Weights of a small GPT-style language model, trained from scratch on English Wikipedia.
Size: width 96, 3 heads of 32, vocabulary 512.
Each number is 128 + 24 x the weight over its row's rms, rounded and kept within 0 to 255. Layers, rows and columns count from 0. Numbers have three digits each. The size before them is the row's rms in percent of the matrix's.

# o: layer 6 attention output (transposed), 96x96, rms 0.164, rows 68-95, columns 0-47
# v: layer 6 attention value, 96x96, rms 0.175, rows 69-95, columns 0-47
# gate: layer 6 MLP gate, 320x96, rms 0.21, rows 0-67, columns 0-47
# up: layer 6 MLP up, 320x96, rms 0.197, rows 0-66, columns 0-47
# down: layer 6 MLP down (transposed), 320x96, rms 0.187, rows 0-66, columns 0-47
o68 110:140126184098153113122130121121121116073126178123111089109127121093139112118137155109147161153123098116131131140116152121142109132126113152170110
v69 090:106149145120146129126117117148153126124104128108118132145113102107082132105111139099161146095083150139094065132114157117154134097125130108119141
o69 091:119174116183144124130105138145111161139113165162124132092109155123108138125104142078144141135132119144118165103129122135135082151169139123158153
v70 100:113089114131109139115084168166133100147124144165136129117144149124096100143143118122095183107141150179122113119142117153099148153132128110121120
o70 095:103143108104128124128107104119110123134155120075114145106114066117154105131109134136168137116118085113131176129158110062100128088117156095100102
v71 109:113124129112115103125100138132113120129123105058135100129122124122133144150158114129117151105127084106089091159157120112115150133140133142133185
o71 110:109092169076149105085159119140129127113115099167131146121131155128089152125155165132161118167111145158124135148117103141140115140114077101183125
v72 111:102152153135175065126148142118139140099105105152111106123135176063172165128172139119143115123140104112165153123100131136120136105126158126130124
o72 103:164087154164107161165108129083093109144111117115133171119162145146104109131116092070094122140159134114100110144103138148108133188148128098124112
v73 109:132145184128136135089141141178124139122165097097117096086105099118138174144116154113138110138155128112143145116110120107157126167088134075116137
o73 108:109103133089120120136086120122112178160101133121153120106124145108146124122113084119083112081130144166080149121128116186120129087115129142118127
v74 105:145096131144153105074164123095146144151108137087148168115113113124157103101124161129116083136119205083124117164156133116178144106132137142096096
o74 108:145131137138129140169129167099114130098173155197112111125160163138116116148140108111093139098124086133116143083056146124106094100138154123122172
v75 108:103113136121120097144101121131127134133129160131147159109140127110196099125138099136123195123166116169101100135122178129138128095075139058144136
o75 109:129162159138146118066146094086109141168177100094154140123102106161122174150130129130118108135129122125118140160120097122163142141139147146154151
v76 097:127116116084141153142167137095127127114156141153079134158113093131100096124153122116112160129134146143131116077089134095152110107156103115123143
o76 099:138154180131128096121108109146100127127125169089103113157137153142150144129081161126161105115150077151135090162141173156092148120120134153129093
v77 108:156102121144134122151085123098148128180115121105147080164129151126145135165126137148150130124118103143079132140130145141171114171147119142144133
o77 112:093139143114151094136120126096082136088168138144119158093111114134104131140124126097086116158134145173164100149119150137127130136114095124120135
v78 107:127135132131124131119100184102183121202135153122109127109096118128161116128159070085122088157100127122140169160125100145115142085128171133137105
o78 109:164120174144106104141131157124107129093153121100138139146215140104127131111140127142173196114096178135147149089154141154137097110125118097089157
v79 107:146103135159106133119113122131168113162130094151108088105141105136110180088108158118109142139121091108119150156185130109122129119112105160125147
o79 105:118163118116133130149141147156057144088087103123122124145115134143150133129124129125119135127090125131122147076118151144146144125108169123097105
v80 100:122141144143133119152135108100081070143106129120138158121135105122150097112103100175103127142084147167161153165160144089160162145132108092156129
o80 105:192122116133142126126157104128149141093126140127111104110090157126115127145113159098122107126130138084115092143135122120119081104157154144153137
v81 098:120117139177149102149071158118080124133156127148126155111105096115118135162138117130113137130144130145136148133099110112141079143138111142145125
o81 095:168162130113131164110149139108118148128125119136153105147119072116103128110103137117074151135114162156148134135131089146121155124138178118159122
v82 111:181152131093104119115190122124062092122111146130134089160106148110147101103106136143131126157125118115132141145180110131119119135130127146138124
o82 118:173109085137172099145086135109194188111122107131129169143119147091112123089123134134129105132130116125135125110100093165156132110142102138108138
v83 095:139118110150133148083110141140133142133133130125125110148106117170119154097114153096151128097144114130178159129053101106139106173133157144132144
o83 100:120138125097116109153130121135117123116152111098122095132155132115101058169108163127095114151098134124144120108150127137093150117094096134137090
v84 108:146128126125150070125083131112094150092124129108135101109106135133114113109157153102145125154115132127166150155141112108163142187082161099137098
o84 108:166140113152139141139162094149137154122180157117132139110162187149126097115115084136091098124088139123109147117107083170134153117111137132104132
v85 112:124163144125132113098163151132136094140092107136148156111167134133090167159125100131107149084168139116163154149156116110166114139156109160144154
o85 112:140097135128144147155085117090161111077118107123108109150144164140193120124111158106144124121177108162159124133119162113127094158141130110140102
v86 107:154144121153140108120104121106115156173109152086156120146135116132125114164152171153101145135163115148125179141156144097121119128114149171149152
o86 111:088137113099139148128138132143167105073126063116116097141133156162145140102111139101108158156112100094141144104140128151098140137112134149139121
v87 096:074105125159108149105128130112103150099131056132176136111107172137088160131126135106114072170139137101138150142108158104103121116145102119178129
o87 100:117104156150148138158130118152140110087110126128137121118135097128113075082131132131106116130129160150126106133137087113152165101109133165134136
v88 098:095136145157149121162120143135134078132116123094118138129127142138148157127171107158107161134130176088069146117129136133119110126142118147134132
o88 100:142161157145136141096091106088113096129122100105140129088141136181090152131149116147140128098177153109153111128114140117160117089152135083153109
v89 103:114142134118105175122155078146072104153166116135139105098101169145143142090128135139099111070106168112108098133148106138155162104149112170097149
o89 109:174127084136079085118147158152127120133084096152135121076117122125110122137133120131147095101095140142165084129177130137138117090126153081151125
v90 101:128145117105186122115163104125137121145171079088126129135149136060120094166085132152129122138138152113115108164157161106079144145132104096136113
o90 106:108122114110112108144128092148127122151126179114121164157097174129139121109113168148142121114153134149111135095092084128151114128128117149159175
v91 097:123088109133130115163151074158131182093115171120120151156123151081143134152110158145179139131137135109131139145089120110126148134123129117140136
o91 097:129142172113146143158136123169136134121127087141120145112082106129142125144155083099118087137173158135147129118121142116125102195108116124102156
v92 096:138124097193104153126102142132136143098082186112115144139115128118173137152105148141104145096106138115137079096136130169168120115116099101138118
o92 097:161130134154167095134129143132190143168204094143099112093168136131071109135133153078160091153125146145123164163134137127144137104139124136121138
v93 094:131126133116121110088111140127114114136096109103118122114125125157080132157098098147078082173123095161121097115139104097137152105125113144112141
o93 102:145150140114110144167168147107162097098108158163110073135105121116156144128143147102179134147146162086097145133142122133116062115127107113112107
v94 097:162089129081156134128110172112138134118118199135141144125125078120122144070142105144143136118098103134108142107145157162123063144150121169155109
o94 103:107164131162111102101081157136118113118147095114111104145153081169101120209186150123110147120125101128128144176101105126138138128128098110128143
v95 100:118130138135167095126129099119111158108148104148118080065129204132130161166140101098134122121131148144164133111155129152095132132143127149106178
o95 103:135109148121092186135131129088135158160105142116153141159158130109166093117114082117121109118114106107112116134156133136170134186084095118135099
gate0 096:146140082141158118164112107135108124154094114109143089077111111130096137111111147124138130108111179145129130089095123117120131159127092092143116
up0 095:179173079113119112153110119138156109128154139126123123085127126122151129069083100128097119124138116120113151145164127084151164139103100106128105
down0 099:088109156102078121132103122172139109137133114119163111167129147167130132143134138176112112144172176147184100134124142116169158134174109123133112
gate1 095:121167102101097133147148132126071118113101144124118108115152164142105136104144132091142131128091055130115114102093148144127133129094119098168102
up1 108:132121116110163132106115121123123089110118111168128088138119099139108111157133112164110157116101145093114162135135094137135125136181138085080103
down1 096:091101112120100107147144134125145124121105179116120156127187196156135104095099109111148130145120127129169099108128160143155127112131111136126108
gate2 109:105158128137113096114069147145099138182102115138121157158122133139088132145150101142115113080114141131122127122129138123129131114138119104184079
up2 119:138136177120178155110152143094169106123139139143153135086152136157108154154126127130131135152138104091142084115137157148138099144116074133111113
down2 098:127132107140137103174134118104129157148103092170137080118141083123139144120107117132108115181132124107154145131126099094112093083097107122093149
gate3 105:134103125169128137107086125179136120114129115138136128166100149168108144073138112136151143093129164133124090120094107159100123143107140127130129
up3 102:122117093178131134089171100117114097161106110139134132113136131115163115116104105097106134138177107099116076166136149122120107162091164132159173
down3 099:151146151090125119144086124113148119149147073145121150138154184104103144109108151125134151159064138130095141153170201124130119109141145137167157
gate4 095:088114119105149139139103079121135099147147142158094111136110108133142153095133125125099129094146193105124176146143096115116165124130131083130172
up4 103:145143127143134114106135135148153133132118145128150159103130169119099111171098134150144094120127135155125107139110138140178073154114130148130126
down4 101:132141141083111120110104110157144156148159142150133132103116123112136162166120115107165131098086126142093129118100107117126103148129116125145101
gate5 090:113099139128095145128138171161141148105150104200132136140148117142141127156104161142130121156120125140132138101104154147165140124125147078136144
up5 097:105154133097112138166125120093151147144118139063147134122144127109113149108117130155139121112126150126122147118091130083122171077115133135143139
down5 099:161098119149138147150123125114145143105126129153171126074128166136109175099102128147165154150074133119119156124093130166150145110122144122171157
gate6 106:119118135107117151110143106129100082090086153115145132123126135107100106136100167087121097175093146111132114149131119148125131132081173120124122
up6 092:094078157147119122114166158184102087100123090129102132147131137104093080143146129102150165129152087126147151079082116126142159155119132114146094
down6 108:092090138135182118156144135090109135155092108109134133125141128129121141109156131140154120066126113109131101085127119115166157134135138127153102
gate7 098:174134106195115127148144101169088119174134109116121104101155140113111162110164089145124159127111115141106134089089105188151121148104133114118091
up7 097:121086189152143088119102130147131128119143117159153143116124140094108104099153127117176124178153142099096149149110169122154113123133139156147110
down7 093:145116155160127114107124142133132111127139108109146126141180125157110154098076116195134114070134148118141124151127119100125129129133179178115104
gate8 096:150116137125166167102095079144118145106154167109159099106127141137135122124123095090153105145133099164099145069143132140140141151124103128123117
up8 090:127128119171122129148097088122130144118127115152138113068130156101101119119141113092121098140122081152087123092103128098089085166099141115173138
down8 099:128169153113134145134120155126088149148123108131140162153153115168156149100126160126113079106165121137143122130152126124136165124159135107084147
gate9 099:155155157109167124091109132102110163100098138118128126127125093161127124154151115112142127122108116125137172121109094134176152184169106149170121
up9 099:111073103120151149115133093112144088123171061165110091157126116120147124164125165112145129159110107092123155146147096122137109122106125129152138
down9 103:116101110158122114134134085144154130148120145109142098099073142125128146126144144092092107114164111140148084140115114131090109082143118109109112
gate10 102:089110148111193128110164119128151117121111121124097180065092141132133184127098096129142154138116147094170119140107109129150154116117115131160130
up10 104:120161146143157124095179156079131152141119173145117161165147115163140131117099121135092127105149137117167152121093145120126167124117121108126151
down10 105:108145102125128133125114160104140164107120160103136075113177132141113134117078137153148126082144114166122117102109119092161173145116146114093126
gate11 094:156087093124121188136107173113132132120098142112178111109103110128152153148104133128155065122157130171134129149124133105129161100140144125125136
up11 098:178109090147141119110110123120150112137147145151160105138111122106101107147135141074108099114153108175134124126128133130114096097093124128143117
down11 099:170121144114161127166142127113116143139139126142131129140187085153114126149136130126119147126120129086116100130121090098116175109117147105148097
gate12 102:154152145117139078147129124141084141135098137123144130143104096140100124150112111131133133175160139088125112121129126112134120132111145114165151
up12 104:139134162119125142149146121107137151137127152168155112123149181135080167198122111150149157099109156146117158111158131110125160094119128136095126
down12 097:078116137182135136136120133128092123157141099128092183101130135105165161098146132136119117137149097131152136107107094150131116103112116092094097
gate13 102:103099096150130107092093126146088092181146165100131126167152142092139128163158096097144128122162142134166116158100148155157106119127123132167095
up13 098:140142103106124134116095152129135134135179139117125137156141083127092144104115161131137112122135069144105118103151100106095122189080118158121167
down13 093:118122145125138131130136114138154195137093100148103139132065164164171104126110145155146137146148152131093120103166133073140105086134156097138126
gate14 091:093081090138139164122140147120155099136121095123165129122121148124127121148112107126131103068135094129138146117150100122133129126085114109163132
up14 090:147157137086090123110130086159153127128134120095156153150122154127115193158134157121092103113096127109105111112134146147096152165091115186114127
down14 095:154129132154132128141119094130082094117071156095140097136158130160120137131155122168113178120104093134150135186119128108128123133125128125100152
gate15 100:097101113119166096097170083145123118135130142143127116134128099160156075120136135155164162158110120141127154095166143123126104147129104113077140
up15 097:150109126157107106169146113108123123157109131127119125136114130095136162140178160132148126117046096115144141067150137152112109139132112136114173
down15 102:178138156144116059138131136122140155118139118130128107167159115154122177106095098111142167119142145128143112137143115122164105128086113127082162
gate16 096:147097124107126111118140131126198148144100116119101078175158156107189118177120157143122132115160119100149106162115155146132142126165090140127112
up16 098:118147113140155116142115166137117164142127126142077122119122121086128158160141131178125140087158142103105088101140116107129145144106111108161121
down16 092:135132118102150146138134130098118126120149172108153105125126145120131126083121070096129137163104151138128128066116155126138157114157114157122122
gate17 099:124134116145089114096112098103134168092149124105098143150149128084119190120122144139138113101110090088145121116123142109147134151112136147162128
up17 100:177126132123112139147133172155128120115110118127169091169154131118119139131122130107120119154109124117162122137123146133135146071078146099135129
down17 105:117103110102112147137102144082138191144134124078128148087138113111171092120165131072130110150139078087128144110135103146140126137098157148135152
gate18 101:179115115113181154126100107137141129116099137091150101100116139101159084122114128125149143109095122153110116131113173120115107127100147109157138
up18 104:090131073068141149112100149134098132158128114161110163101110053151130129131104100089114108085097133115121112111133159106139137138130096159093103
down18 100:151118137167101116133125137083110103147126094133131079151120166138154165063107128115114175142146141153147138137152127152131117110095147140149122
gate19 094:151107123122124122081154108143095129151101133141129130129108094076122161114096147124105100114102135085128134161139098120153125136099110120108140
up19 099:177126116150136110107165158129133173166136176104133090106112132132084145116147118156142132126147123174144098126164066157158118120111143118133116
down19 098:112129150104094164116152126119132111082106089124150147153122100069141097061145116097161121139121061112194125114136152156144161107149158136145140
gate20 095:125084103154151121112103115125131140127126150106117085121117125123095091131188109109110113123130122124183108125135132148144111096103092122161130
up20 086:170153149103133141146154124122112078128129110176093155098116102173138114145075117140116169155129115116144124145113136164094099129136176125115156
down20 098:131148136180154128107085145120099148116147108125132080127117089114116097094162116132097111117125166135143108135121168168150080125101095139160161
gate21 099:140090130106143116130149113134192157137160126185139131122094124158154133109116129163143130153124140142144129106144076113160119080118094110108151
up21 097:135096132081155140113116152129166136161128124137169116139131086111138140142091127121099188148166143147161143139154130123109097109118197112168146
down21 099:117115093112099111120125151136111126117165155157131114146125124113129132109130106121103146134120136146112113120187093121139143129127105052112131
gate22 100:160137153153166142140069121062144123100119127147157122119135157109083130137112120115138140141141117124119164090118165158106093098116118133120111
up22 100:102142134146160092139154128178113107122128126140141122127124129134140144139094149086118107114127127146122114121121140125095089099117152130138139
down22 102:131124133094134139132101114129146114107142095154114121119139164127115125116167118129122118173121132137110129116114090118144120126065102142119118
gate23 098:137163182141101147165143150143112089143137162106130135148134159123141113115160165088112189084179164156142127122090126129117161142154083133143135
up23 097:105125144107117116135125160141103078145116152149134114144133123101138114153130109138149207100159174153156109135114117131165130108100136096158159
down23 100:142144125130121108134125117102122105055115109175143121063112139135150127167092160150141140108127138126077136155101130162152136112146118119128094
gate24 106:143127077093116133139094087149125126142131115088133153109127157157163141128115142139100123127167134109121158163134115110114138127125063107125135
up24 105:142115065127141176161112131160159126187152157149151172099127116152122112106110097132128128115138109136125150161108104109167153107133128127180081
down24 102:152125127123101104118124129113134130102119155097130105102150132096103128134109176112142133115136125196121141165105119098130086119100114156144076
gate25 102:122109116161138129152129142132097138130154135095091136133118132137119172152111131097101135138119148149136122154120119146138172100093100137135107
up25 095:162159089174164083128145107089100143153137147137117122113166136091116162130100098120100147153138125132117105129120110146131148127136162126144125
down25 104:163112100116131143122163119086140141142134119128107151154085157111086138138130137122092099128103093104114116141133195135116101148172118129112122
gate26 114:172115108157167107132114153170113117113142128128149087124118094085117127107143138147140118120154115108146111120151099118136196127101116147134097
up26 117:139126088111067116138089096152123133143139118119155148137156174148124108111135110155132121124158132148125147104143106187163144137143124175131121
down26 103:113138184125129175125109106159111154141113147112124133130121131126129128117145156147142143129143094129112145106097099110108115113111149167186120
gate27 097:101111082094109161156112129108091155111122119121159096128110119125139134151121137151127075107120129158169093117122100155150107130108116096134134
up27 104:134097124181121108105136109165154137139166081119112121135150153143140141084093125130125148130139174105091121120143123152109142134113145148119116
down27 106:117070130122126126109091115141122139139138162084100111166104123133185142078114098121147126139107127111135111156161149133116135135182093118116154
gate28 106:107143148134112094097098156116174115152109114167140169115123132156132194131119110107142208101130106122109134100158132143131110124100136147127146
up28 099:154114121112180148097106085166116146160151118135149159128125189158106080098150087134134083110153156137116145158105142143115113102133098123124109
down28 108:114146135125173127086098155120151132100123114140122144148124146158119169132171156112104140112166159096142112132124089136079158114107132155125130
gate29 093:098114143155117109099160145105134170127128155142100161118116116139172150169130118107124077101141163147178132149086103084137124134147129127142134
up29 094:139134117153168173079109142111128150118115117115156165122118120124100167130121142133125107154178110122121080148098128123114137135128100100167101
down29 103:142124092098118168114131123139114118116149135123145102140130128175138166103133131107116151131109126119136151138183117163150108064141098150138109
gate30 094:112099143108078149159124114128169090104120105135113106188157125165136120124120132131140122119145122129143164126114152113135178096130139096108115
up30 101:075123091120106108121118150145091136115176142129124172133114148123180101166144167163180109119122121166145140128147152107109152115113102123129126
down30 094:130132143127198125118141142166100171178138125157174099123145129127105141147155134122098137142142127121139123103157124121141184148146146146166111
gate31 094:142137148125134115140149118152135154147111118158176116139107111163092090118104178127092128145187164135135094076130163126120116137121105126118138
up31 096:153112097136118114154104156141122127171048143153099093143105132130112158135134162129077149117106133138122097142183148099159129098112090116149129
down31 094:131101118137125117114128127107102120105136120183137105119157099117112176179161094114148126112116160122095113147165144146147130154157094127096092
gate32 102:148126151097168119131103137170131121168135167135146140105120133130129097161136120142120097057172166169126120109106113147119143099119096149144128
up32 099:132122139102143103134180123144109109122084142138143070149157168166113130136107123143170146138157189171133148113077095140127148093128114165184130
down32 094:159106148127133148114139128155127133162136110138153119111164083103111133124127163111152120091119108142147129157122147142151112143132148158126083
gate33 078:168127112166121155115133186144153114104120153101122125108135083152123159127111136132141116103135139127176136119133065180137138097123133124171144
up33 085:122118101137161105151135135101100104157143128139123092096155099145154108123117168121160152176104111124063101119178128092148104149133183091120129
down33 086:092117162135121132123079096145139121147110124120097136136140170130156085133148118100116123114153126134099154180113180151133132126129121141118110
gate34 102:087135105101139133107115140147170158115138172165125143124123066143155147138161100173131117101126173117136146141096143124087142091174124130128124
up34 097:139125119070126117104119122122120144132113176152102116162149123121115091145176171115123142118104145119097200120074138126099082110153104121143152
down34 096:197145181103111147105183111140133113115128079130080154105100113113079140095107093129156146118173154127135110142111166157139142129132174148102160
gate35 088:145113147117163107124093153101099147104145147126101110113128119112100138066146147123101178173170157158135147102099158170124118095112094107102127
up35 094:089151110124125121116114142107126151066132139172084113123143163102118135110120125110106120170126114152127132142126174122147133120107141127128131
down35 100:117104130155097088098112084126166096122151099088088172140116102102125129152113126116161110083107147141131142143121130158129093141116170150089082
gate36 093:132104095128145109154110098194097117101183087079164106141129106163133133173112125104133152123117153116136101112123157144099153104125119162120104
up36 102:117128147130139076114171107085132128122106120147077109107111092114121136131148165153128070168093162116157167129133102162125124113125096118147143
down36 103:141160148084126133168130108127108150130130113142123164138156137119136187101133139092140091150046157105110119133124089127110096110097141143149168
gate37 100:131139129127150139126152141118103159078113148105105175118118126111159038121123145126146088088121147119156166128144139131129161144115132108162181
up37 100:121139113161150163097130154108088073116128113095152126122146130170126130156140126119140096125160171100162102121134174137143168134148151120152157
down37 098:136101107148128101143147086143108118173160148145121124173115163135154145112158134108118154103105116132166161159124100138142112117136169131126135
gate38 094:141155084097084122100127129114136160139137125183116139122147161129108157128134138140114151110155120097086105127106111167112068146140137131108167
up38 095:095127181102165148113135135158130096074109130138136106205107145125131107125159152145152100170159148129112110110147074141122126128120124107109109
down38 099:157162127101172127140133121139134180111112136124094109170090153138126135137132115115099110146103099118129113127157129171125167135150167162145153
gate39 108:107099097106128096119147138105167132122096121118119071124098129146140084121085101137136108107094117114175106180093152120130169117165128102134131
up39 099:167112194126082141147142146121110108118113109157146146119122165102122166112138139128129151148149125115093143144138129112087159117084134128119167
down39 099:141170134084147097123099135166113147114115133149095151118127158155177137141114139100135151142102133093190161158122149130150113157147132152129110
gate40 096:079145162064094115116109152135098137136140138133128121144107149132108143074137131130118091098122141087124169141112133088174102119118153098110110
up40 100:134120112145096133148122132162157076129098127114056123106109123126115152160121142133145140117182155144120134141149141152093106151164118140115128
down40 098:109109116111114144108121132176151112141143172151122121117126071108133151119125129096086106118134124116094103131143129180164105132132107136151139
gate41 087:152122163127150120133131152141168165086132125123111117134143125104116124116154142129118144132120101170166149090149044117145134125115159123098125
up41 092:118151121136143108107129138107131175117123131112096126078167127153136139111164121098111128117133122173147147106147109156137164135107169118130118
down41 100:142135133157152134133132116087182166111146150127139105076159131109096129121131145152116090101126109146137166123119128147138139105152138177132129
gate42 103:124142134129117165137085098099135131149144155099113141193136123126108149119140096143075125140136168161130138131114141150105121103087102138117107
up42 107:133112140126147113167134158122126132102159100155150166149126126115130145127122139141127142150119103158161139114140135134116205123201114155113100
down42 108:129127186145101101112114103132113140129108121118106152118142155144146142109144142155079125095144127077151116111113142091121122139122124126119127
gate43 094:147085171155102115103128146157132128148081137131111169104177134133160101119117098097129138166132140117131131110121105111137157142173143110125107
up43 098:112161097126133127130133141152145120131156110127124117120112083139076142165128128130074145119110114126134171146119131122163158110155095109113136
down43 103:115128117123169161138123146117114135113135125106162114144069091139124137119118138139140147158110131122136116125120148136147117135093107174145081
gate44 096:108115131154170129093135104108120109108109158086107129104143155134122122066159098140115172145125098126195134111115120141132102118127138129117106
up44 097:111124146172117156133114125161122105128140142174115148129131164149082177113157109148134145138174103085142111145117127138138152155176135128166087
down44 094:114133114099121105118145121113123156097146125114151106146099076085122148171092141111185121125113148130131126169180089148126116119113129127116164
gate45 094:197098121085155106116142114165155149149145151101118117133133124139100124130155119125138143104111123138120149148112105136153094085100090092118151
up45 099:111138162117166159141178141130150156096131136144093099111108094129110121139076182128129140192139133121150101115131083104149141140090115138138142
down45 095:171134143105091130127100103155122135100133125067158121119166140132169123144130136127099102117089112123117145135143147131128107161133120137144209
gate46 086:101137105135124151146153148137138096139125085137069140103123120157139141151144102054156136141121143127100157167108107137131086110128112110124058
up46 096:163110120164167152152125159131107147126131153139143154143125118094122126095132128167119091108159141091150155116083155142148126160131118192152112
down46 090:085144127150113162143129098161137106127158116184093138094103147122132087140141069120121130133116127110162098152138096115112105057128101115102122
gate47 091:076129134141098118119093152112121156118106112120113146117115159126168140131140135134120139132136117111164148141122102096133125145130102133133112
up47 089:137107133114173132138106143122156166073106167167141141169177115139079119158125136167123102101118150118091118113138130137128133138110134097098128
down47 094:128129171136053103147138148150128131109133109120116163107102094127159151142138115091165095149097130133102166154131146159153113182121102137143122
gate48 104:140090069126127116134162073108105114119095149096159137107130112134138128133152145153113105130109182102150136104111125104113129126152100123107103
up48 110:176159133138123130119141164153159124111103137131124150137154148141109142113109122118118135115121133113151111119142066129097158117111128140112131
down48 096:180077086124162127142176100099104109121155122115146150093104146110157147108117150151116136138081136136103125144120141126183098134146130154111088
gate49 102:108135119083111110154138099108100111135149141104117079147185127104114110136130138111118108140156185151141127082103126113124098140101136114133120
up49 098:120062166132138126102097136154128140159118170144097177156138168109133124139150102129102113114128115097166116162120145166150112149165149138142127
down49 100:124161105098157126139105106152096142163137158133149117168146173138097129124093112114113124079171137148135131115118140149100103166153143069150143
gate50 110:116098090105158113156149103091117164136127131145148128091136093142130115134133122143117123131150145077111137152124106096141115121139093147111102
up50 104:129146132146105099154153117148128149142174104129093113108146140083133120089071125130105140143124109120134133164112134112166128111097114119169126
down50 102:150123151087103108124120147171170128091061107112138108112127146137121111139119120132136145141123125130126116164129130105138101114161109155077113
gate51 101:100159135161137090125125129135103139137173116167108150136078135100151119126174119174093139121142112130117151144114081062117121103136097099153097
up51 099:150123193181135127124133123173143139113114101109130146123078122120132177133143134117153115162116143099158145124149178156101118155134110093129125
down51 101:114153104148110093129169099124108131117155128106114127126161092121158083119128104165121112131167129113154109143121099138147143134153147154121090
gate52 095:126117148130163120111149149112158170153134142142128201109108138125155155117113170111141161076088168133179144115145113133094147150129064114107102
up52 102:153131123177121157131104145139113122126108132153103087093150098134144086111124112171154107109159073150141114112107129114113136105128164149152136
down52 097:107153148123175149168081150127134109165168101134138110094177125129145112173133127097175079141109121104166124170152113140176112094144140126121114
gate53 104:114120163132152140149137101104131123117084128096134161115107081124162105100111168147103114194152119142141146160141140110124085157136145078097147
up53 101:128094125109112101111183119158092130154122134104140087124165121144131085141126174121138137136145139156134118087141137121083136104127139121117134
down53 110:114142091132100101166118110132149110150086120095121144066155159105150117088101131109120151124147096136130138113146114131063129147159160123113075
gate54 099:119133120113120130075112078099108102089124166167120172121148149104127133074143141100149156165142129118085113117129112121133117100096147109106169
up54 090:132127119063126135121063113106120098135102114173103129129132107097124110163123135147105136133119114098101084147107088174153134144098132163095135
down54 098:127172135182096158149163136145144175155116118143167079160096106115112123179142135096119123112134144150152139122111127145115085127157122131130144
gate55 101:101121084093128120104131157121085146116122116092119128112127104125127139112151112055102119102112089111101149134157143120146135122129120122141116
up55 090:129115134111154157094118128122118139088119146134110155135156085075099082141136138084139114096134128111091131150141111140132142117117132130086108
down55 099:183099117161138155150141088088134150123132149149138135146162102122107125119084145167126108105172141146126129133104115164129152149141151176128112
gate56 103:126137085122141102121081118147137174121113167112112133126154109132123128160141158091126126116083151119093144141128083117152094168096124180177106
up56 109:143144094107135129101133132127090086087114114137104082106128122120120118103115098143110120104128088115157103089172084149121130112095094088101123
down56 099:125156124096114131171114157158153171153159155136171174143083155156129116129134152107125127127140157143128155137094131106148111110109146173130098
gate57 091:159104126140165086145104100085102117109122128116118095126131121108137138153175112120131130141136148054168139131145119124083129148133182124121101
up57 090:152119134118135174128126119075125138155114127131114123165085134112122115111140103145132122085116139167144145134110122128118151132123084131129153
down57 090:119154128077145132104119161126140118129159144094133174140123122123132129131102129099121133147108142132110120120138116129159143138146113129139116
gate58 102:138114148138144105131110118124138145158110132117137098109142118116109135150115131151144118150170147113127098169127111148102130120103156145114139
up58 104:175122177117140136117120152112168154087154176128141162157106080150149107152099117154135129121125087151132135142100115108146129129148140113076131
down58 104:134130118164135105131140146148139083124101157114109159130185106154120108152134132166130110156125159135155142075128161097089144106113136107112178
gate59 093:129107139086124074122142165139162108144165109124161111136169132115106119151154178152118128149089128098139108126149125129133156109105091150115160
up59 097:166090152126128125089110144124148123146109159122136122149082161126157091113152124141122091123097107119114159098146139104117125130113107126138135
down59 101:123093137077183149152137090121103142124152150161103090144136080100108142093138125151149157122085155120129126115152148128154121142140115146115099
gate60 108:081125141188151137120136085154171152109134126146097120155146115080099158127139150073153130126129117131142132127141159130146140125137140121120165
up60 102:132144119168125109117149133122142164134170115111142132135093138133083138133131123131132115112116153106190188128102171091160140103127110153116147
down60 102:134129150152126131146156101108176135140137125150158160130160127137164105156081123151094172132137129106131129184149130125142126138102138111124150
gate61 099:093118146147138077146133130104188114098115114154108136154103067141134151152143164118103121111117124117143133144126154097115092152129053125106123
up61 101:159136200115160148113124146127141143146172130169140137092154117123118128149143105195112130174141125147099133177117141150125159137090180124140100
down61 101:156150098138102135118137136141069130143152155122132142161138078048141125127134124126137140152113116116151120101131054144114098103124129126128144
gate62 093:130136128147184103112128093137138134152146110129103142154180163144116111158149157149169100140090149133132177126089156148128138089146101073129098
up62 099:133144117144135146154168146103102134113143141131129111111151079133069107139166111152155120185071122185124126143138110126147112099163116115121058
down62 092:146158149142136120081112080172165134170098100126114150153099140122127123147105133160144100093105097121104105122103123111136140127150125126148155
gate63 103:084148105125124076099158109120139101114134116120137124085186120120113182128149090137154158136148134101093184153102136145144104120135144132141114
up63 106:100154083116104129111085143093124123101138107115117158133118125177125147120159173142144131136164120093134153164147110119179099115115144131130137
down63 102:147109101118150094093133107144117137122139119107105150134149120149134138125162132128154133139193152157140139150125149118112094119121151129164117
gate64 100:130128099152140129180083123142130153096167115139082101134105152143120135123159160112156130141150134096121133134142159146129168139131136141093129
up64 093:124111144136142104164092112154091140097146103162090083135115154118087100129153111097128139106142142117120124170110136163117136128157160147092123
down64 099:181119122145093122086152164156125155115137144120094177119098126129157130118098134097093107141155183110110091149146101125132149098116152150152111
gate65 098:135068102140137139105121102137140153106113119145152101117113097134155100108112070161157130161123119111127112131093095161109164089112141155117142
up65 091:116119118097157100152101127158167143090129124164161145159126106122152101105130149139108126169123104150134138182120106119160166133135108134112104
down65 102:092126111137148124157099134106110147079126112138125122158100160091135148118153154093091122115150121156133095108146108105117105140162140101144191
gate66 103:130165130105133120137158144118113100082136133082142173077139140128156110099121145081126132176129119108088104102100121088156161138092148098124164
up66 101:078112202145140089159133140125129120083151112128140139103155159119160158108140122125161135130112174074169155097099112086118133143127135121154146
down66 104:101128123156125138131145104123137134101124148156091147124110066114140154109146118101097122121108099114147182135083139112110176139129136128104164
gate67 096:161169069145172123130136136129136139108123104096102113087098144110155147139110136140118120165115127163128155128118126151116157131088131112116078